config.toml
n_layer = 24
d_model = 256
n_head = 2
n_kv_head = 2
head_dim = 128
d_mlp = 1024
vocab_size = 8192
activation = "squared_relu"
norm = "rmsnorm"
norm_place = "pre"
norm_eps = 1e-05
positions = "rope"
rope_base = 411000.0
rope_fraction = 1.0
qk_norm = true
attn_scale = 0.0998
bias = "none"
tie_embeddings = false
parallel_block = false
extras = ["some layers without positions", "local attention windows", "gated attention", "exclusive self-attention", "value residuals", "an embedding shortcut", "capped logits"]
init = "normal"
init_std_qkv = 0.0542
init_std_o = 0.0
init_std_up = 0.0542
init_std_down = 0.0
optimizer = "muon_variant"
lr = 0.0121
beta1 = 0.95
weight_decay = 0.017
lr_head = 0.0101
grad_clip = 2.0
warmup_steps = 0
schedule = "wsd"
decay_fraction = 0.721
decay_shape = "cos"
final_lr_fraction = 0.0
batch_tokens = [131072, 262144]
seq_len = 1024
doc_mask = true
train_tokens = 905600000
steps = 4851
dataset = "wikipedia_en"
Each number is 128 + 24 x the weight over its row's rms, rounded and kept within 0 to 255. Layers, rows and columns count from 0. Numbers have three digits each. The size before them is the row's rms in percent of the matrix's.

# down: layer 16 MLP down (transposed), 1024x256, rms 0.0696, rows 977-1023, columns 64-127
# up: layer 16 MLP up, 1024x256, rms 0.279, rows 978-1023, columns 64-127
down977 100:183140127138168114079112160133137152129155111150133122138116124154150124157133162124158141084160140105099111190123096149118119115137111136101159177131116086132160151116167149121143169108135114
up978 103:138152150171134150089150159095145113113154171138103141119087081141112102152113143105105187164102126149126135135156140136112173131131157134095155120106106107111112144151098111115127151167118145
down978 106:116116122126095123086121123123147132135109132149070107105112150119110151150136142122142168119114105111137108158090139081112084170099120083122149129099147122072124099129156128131101084115126097
up979 101:127159129122144164066151114126166114129110143167143098124119105136102128135083143115117117109090148092130107142128154123123098099150164166163106140132110174114133130102108120159119101103122123
down979 094:144145160140115118157142131158135157154181160115109120139143174127081134113115181146127157126098125169118127142158129122107108120110093086133104129128113124095111113158182115164182104160127121
up980 102:165122144098124147151123142170099154148119135122142112153106155103130152097118132145128172121091121094164124121144114131152118154145139127106110189176105183117161131118145109126106151086132134
down980 107:107109138094104131134119151166162124130125142144088160140094120112104165115105133122149175146143086184124131129174144123101107117144103129119096150117094157089114178106128135161106143105050115
up981 107:141125154123121133145163133131142160106160108099078094135155097127141100125156166157142125174138115131122096116160121139110132143097111134172087114129157160164088109142110112101167138142108145
down981 105:101140075126114150091126138142113130184134138152112116102148084111179111154120087116127142116137146156109074120127131178145124113135122161158119088157093128140123114120119134087123144094124115
up982 099:143149106137129127116127126115114132137090184122134106098133137100124131125171105181122222174102112193092127121167124104136110163117131080122097130091121135130129134129101137139117147141114128
down982 099:113091157089132128121148157157121147154114202149196115139112130171160127131097131131099144142116183127116140150114129126112148099145122076086126134076131086136147110110155168104104142130142142
up983 099:110112074143102160109105143145145146174126125150071161119082141145084161121182086126148136117116105129122118121131163095141111177123144122143135124121156104148145156122143149100116112126120117
down983 096:185142111122156111143167166117108141118123137125134088113165137106097121144163094146101118158103122168174125137163152126117109118123095131195116154120116119104178107117101136118123130111138140
up984 096:138140108121141092108147149160122127147081157107135145143144124126131108138134110149123128152116128148096111108137142108127112135150132108123149133132089111125158157145154132114156135106131105
down984 099:083119126114108133164111146141139151120138147119121121109165125157123120096144143086111165104092155113123117118080122103099122127130115123117099137136156157119112110104196138139106128123131104
up985 105:138158150132158099117143150114124131114106095120170127142087145134105142146144131128113160075118118147115106154121108127104125121171162172106085153168100122116148103097118114121124169173164123
down985 105:137137128083111098142144124156127119091141154188116151138160114144138135165144128133165153159132091102114072152104142092161148146155158137072125138101153080161100132112104161119104149170129121
up986 108:104125107135137124156141086119104126077130123097101088183123141127131144091087114192162158078145143146137095084116124124119132124174136117165137195155145155129138117137113134099137115157140113
down986 104:138112103097119128175160130138134116085183121133115138205123168145116126067129132155184145138135103136172125155167138122133149147094111148104146115116152143140165097141129115162113123097141149
up987 098:159090128123123177129140154139138137133153144137102133111134101104172095119163156124098094132156103089125155141079074127165117164121165176133119133110177128148129139134077118170146114077133077
down987 095:116121153173141123152138135102117089132091094122150114121144157096117124127151166164124152135129167074173221071148120161085142153112109166141122134116151123120100140146109107164138095143098095
up988 087:137134184128140111130088102124113102164116134103109145105128179154120116128175110106131146123140086123120131119130119088143149141124105168118105105155105128120164087146116104153123113138163142
down988 091:092124132134161143129176130124101114105095126104130123175088107123147151134100119130114144149121155107111217144169114119088148145125149092110125142136149096178141118115174129131166091087113137
up989 097:200100128106135104132115127183110074158161121126135190146152078147114149142128105152116157100103124121130078098114150153112079103155119076107091158145141148156111138113155079121131160151163176
down989 098:095117141149134159141169138117148140148079138149098121152125124111150130125132164171106179142158073131110160129130127128126145112099145109144101196086116162133125103133161128101150097112124113
up990 107:127099146122124138157159139139135125172123107126142126127131091126131155102132110107074105139174131164085150118142146138170126151158148114154073134126194183136146100116121099128127161088113124
down990 105:070161144139148159121110134105139111123104156178140095135098113170134181140109121114138139123153162106076177122121147149145100139132134105196139109151131147141151156162132151153155115117154103
up991 099:131098145137082130147089119089106071107154160140140085096165126095121110175102139150145095148138112145186158143114160098159118109126153109145126067175106144116123143130078106119108113113131073
down991 101:135113184103171131123114140137110106135143114083135160124148117112114133195120141146109146048101120134138171122100134162132121098120078126152090100150124140134161166093120125148124129156115133
up992 101:113141143143120142100157103121116110144148163079141139149142105128107130096152156169095126118124137126132127103151153155124147123133161191168125131123101101077126136128142169130142188108126132
down992 102:135105112144128114121116129134154119149131136131113145117136165117144156144128069100094154143172088123108112120161124141149153126093124128111148117114146136157079160105143151103117181151148120
up993 109:124195129117090119072115085149106163113145139149165125161096123112122120142129108140137151115080171142161115102142129127088105147142127175137161139115105124148134132092125142150129162170171137
down993 106:102153141122125144147149071180146166138134148108148126154158167119135121107169167131091155140107151109211125094142093137109124158133138145114098144150146135131132128120172111112100139141112128
up994 106:127138144104122075099146107116128117159148104093099125100179138166182112150136106155112084096109144155104115154113119137137113146123114145112125104126167158101124106108153100126077130129119153
down994 101:123124124133110101144124118103129122120107104154133143119120097141144127139128121131160171087110135087135126118116142139120109077107157141126120124124117106155128140110102126151100168095105105
up995 093:173124114085143132129141144137144175144141122146092106124102101120115179134160108158111145096128124131171100109091162107084136115109126132106104151110098134137111144115140155146098109106109145
down995 100:103106145111127129111110153109123121083107113130128136147099086131156137181131177160095106146116160133156137120078168145128122135162154184143136091126127088074170102110144154157142167101121094
up996 096:164105157137112135132098105123120139143151179156099120115133121146145140133112098157136094121135146127124094152170100116139116092191137077183120105128136108133161107085178116108155125128150156
down996 097:107105087103137133142115146096134107098115129142106108167116127104095175110138096140123130100136154116127135095174154147096123143113129178138172123076134103083161110143157105127102171183108140
up997 098:132127102099169140134174154139128111110152150132158189112136099157110135146118121149125154134109098109156138150097119090152126137141095124104159114112135102138091150152142139096133118179151128
down997 105:139125147178125120145130126133134101154118086140147097124129153165107155103137172129105111160132149103098097174147121087119151099134146119101150094123106121120170146125121109073169113110121157
up998 101:149124100103162141099114147172128153168092139129142148127126161134134122105153082082155092120164122154105134158136115140148149172163129130131110117135146135134088130133123070100133162159112106
down998 101:121119116142121146144188155115140125115078114157098125109108104133097122120127137155110137075079109106144148126108125173121159126153115173131130138123092103141151134147118109125159124073170095
up999 104:106119101191114158134139142167116110145122114127163134130124132094109172142147153136136099157145153153101099101107112142117140135161154108074139081122094153111111125127140150116146153123102112
down999 102:148177139129106090110126106108135114139104149103127157094103122139115095135133124094122163115090164149152118077109130138126107135161127140090112116173096183092105124140188087118140104132137145
up1000 105:134087165136107178085127107143159126122121131132128151138159077159130123121151135157149182151123119126129114150127101108129129119125153120152090100109099136178123127138131135093151137101135114
down1000 103:144122115140099098142129140149133115115148137143119047170102118146136128131157128147088118077116168134113138112113131134085094114169133139172166101094111118112105115101139132146135119132152163
up1001 098:137173083168152117065147103141145146156114146135136116132138027121091163122142137121150108121136138181154122155109137140138109132112133112139181130114144122133117117165158160120154136138132119
down1001 102:099168184112090106129085149117132176114124137149082146114132176096139113149131088099159156112150167129123144144150092101108137134134088134127093111147109153115125097125143157110146093095126117
up1002 102:201096086108148138146133135117109132078119117108123131127132143113155106080107101101146096139165123105093082104118151121091151147112118149134140162149125116130116130110178141101093119113115146
down1002 099:136150143155087136154185159136134151165143149112096107148134140116114114082136154103125145135122148169156131144127093124140103121036157131142119128108121153166111120203138165144141138130114165
up1003 112:126107096138138153133104130152161100118093162168119103107163075103084140156134149105128129169127148155112124126151103116134135119155165161153170145120106099103145153118116120181136143125135095
down1003 099:116158124118100172110128120124125071145099106164156108129075116134062118141128131151103124150122139091113141144151134139138114127058149162191114142123141130131113142093105132177129108142134141
up1004 106:149141133153106138106137110088135143132133141105141178146148157134169154100108195148136092123145089109122098078113140150113118104115129128178117150122132124142130105119137105149084110116167137
down1004 107:148109114142135141130177166129129124067131118125100121094139128139075113106146143127091140149106127125113098131111089123152136135142139115108129110087082093080133129114161103104131108160123092
up1005 099:103156131158123125060117155167129113130161133106103106117106128160106125111134122120120129134122102120081105128133123151120136120161118116155102108082110115144137165156118152154151116134093147
down1005 101:159122127138148134150120143110149122139155082109118136127132133136188134105106115107165108110114137110136128110112160076140123148094131157133118109139096167120132126153122142146149167118112183
up1006 101:099128105154115096116125112146132132122151126167153134134104151154122162133138114111113123153117134143103090162144102137139119104125136120098151095104125119119159151118158092168129134099127130
down1006 097:100109111130113096093137181123131150132140106128170144157140147094143114107116150161081121177115146157150129106164143123129109140096123176155148129175156122116132108126121141121151134128168133
up1007 099:171112129151123107106133123098108125113150173112107157123140105125157103112124076099119101121110128160112147127145086102138174132129131157083133113138142131129113089163099121150120098145134127
down1007 098:126136113133178141116146090151178133116169134098109151131141083149150139089151119153114161112141120101132123106121112103159092091100076116113195156146122100095091125098143148115101109113103154
up1008 094:102125094184147131129110152129104111132165119118107115120101119140169112104122116142149138167143113113101129144122110134113160128165182130141106176095162171118092098148084155105121135153112124
down1008 098:121112142093110134111166110134152095116104147134134103137108108148140146156107120105105099123086126158174093124137138120127125168119124133134180125134114142119090159124111178162148152139138131
up1009 100:108113114155130148165093133096108100115172122141130115126147100096126095141127128103151156166190124134110096115118139157120139166076092110106114150126123126112090151161150128150150104072112109
down1009 100:168156140105150146150132099132098128081137109131118111183121156126171109150114105158110164157098112144155110140097082147111119138089193191184104127144126129117200162096129159134143145141079121
up1010 106:173149165083083122152128096121166052142129093155166139116142086118107114128157127119096118098170147175156144125149099100139112160135125093107123125108116136100122137163167112152138146104147148
down1010 092:124090140120158126142090120134134176141144118130115112150114153160106131092146128135093103170112106101103136094126123092141122109147097118118130146164149141092081114123120101106164081133178120
up1011 102:176159140166155123110103133176139114104089115103113118109165155160158143113146146121134165114134104131128130151119150185127129146099141140114140130120078152141109112118131150116087138109141159
down1011 098:148114153079131148124183129105118156118143176139122160127127135157122120162125110112143134110093112094107090161125134124150135147112131141097117144122156176128071105122152138150125083119119067
up1012 106:147151155125165193044117125114171095147128146106145138093096128133126118120111122115155123117190108137098128089145144113068138149096152127121112142120136158130138110096101157144109136112133134
down1012 103:117154142170138138114147100170141127160149136123134117126106136123150127083103100134125105122108102144127116146149167094062151143138128192084145096108137133102139116120119130115107164168101136
up1013 108:080138143126147102129113101186139108097107136132107133102110129140159107124154143105141112133151113133105134158111187119141088107057132157148179098164115132089088142126115139125148144123163130
down1013 103:133117102138172114140131164143133131129121175162107101145127134124092102102144156100151102137096138083138124169072158179100145126112109103136155138097121136136104125139089120129133104143143115
up1014 098:152132103111152145105143133084148121126166132114178102121148143107148168172127130139167108141146129140137116149137108105155172142146094115111139165117124118069102148136133116111094123170128122
down1014 102:088171123105075129166169147139175109156117085121094126111104149124111119136147140081107141135108148115128149153127120118142124131107117090099144122080136171169112150170082072073121155074087142
up1015 095:132145081117170098145138179120089143162106141079169142134134107100092091130141124127160142127136132154090105114148148124105099143110129143155135119094125126142106125114128134113096148130071149
down1015 099:107128105137121107122112094109139127087136174081163116090102137121095168123098147131131150111127149094110140153144146150108156130130141111092139123094137133146138136133147097132131132125113149
up1016 100:112131129137103123150148148132109128126161124148132122133065108152127113153131081112132119136109159145144151108116125107091155172117156137126080096139095165129068095160121132111140153093127109
down1016 105:110109111174122136119102146137167140135109129112148065112081095156141160089108126085177129132138129102110181119111127088107125147121154114132175116144160133129078155184113101127132123085100160
up1017 104:124080140146133123120153117160135144173186138111096112126103127128131128146141137102148131166098123137119089148132165109083114137120149092140135142110129134108106159123134119170089139107115121
down1017 096:107124137145141131119168133120149126111119114105122106149133139103134183112118134150119149169094119125159159146110124096097130105146130092124142122115115114153121082126131114094161106106129114
up1018 096:126107119107144146081112131116142177084125144152141169114117109105106132085075137145094114115121111128110104167160134125129119119104145128111050177096130117158083105127137104142113114121112151
down1018 095:109119138129119144127140090132122128133078091067110167099084154119144128105113128136136134129112176110150155108133112112128117154140125162099099113173110114119131143108090122144154143121087132
up1019 099:134103148154104097121170108162087153183144131128097112126092124145107144119087072109105089151115137122080129110126165157108096145137140104112098086146067158106124117136095122126120102115096153
down1019 099:141123121145135095144119141104161159100145134117130142132084115120136129113136110159138104170111123120078126128123117113121158150138170131119080124134090069154115082113116124107124160182134134
up1020 088:135136122133086150149126136133145132137144117139141136106095102089151123112143116117120111092130154090161114096093156131101204110109157135118117149124095122132142170153102149131096122118156158
down1020 092:130139107158198153132160112145110099121092127124117139116139125151120101137120141135128148178142096140166233133134110113067141164134134118144138151145153139190122100071120120112141148151113133
up1021 098:121144108128105133136100155133072110094133133123129108130122129145162126113166164153131126114101136166142122141145096112138142132150153170138101125107114132114126102160114110141113152142165142
down1021 101:145169104116152125152082155096151116141147099132112103152107111127099149117123133159113139130122097112155110150155135142072093097141101108106132105102144123158127125155142125134129100118117161
up1022 096:160121131100144140136156136154111171109133177122118124120126148156156107117088107137091079141120172091116118142148106154162131153113129160165109095139134108114126078154134161169133119137154084
down1022 100:121085151112100099121147117089088113151128142127100111093081112155121153148143167138155141170115125123162124140182121079129111096133089097079115120116121073116141117118140112120123114140175144
up1023 092:129108115179076094091107117149127176098161137111125098103134135104123127105183067138130117092131096151125133132159130114087085089187141152115132118124156173125085200145142113136168127156152148
down1023 095:171133126149090130140162157093116099121100136163139102130124093084111109120138138114154108174113077125138109093106112128143123150173137177120115132130148150105111126085101118097119109099140123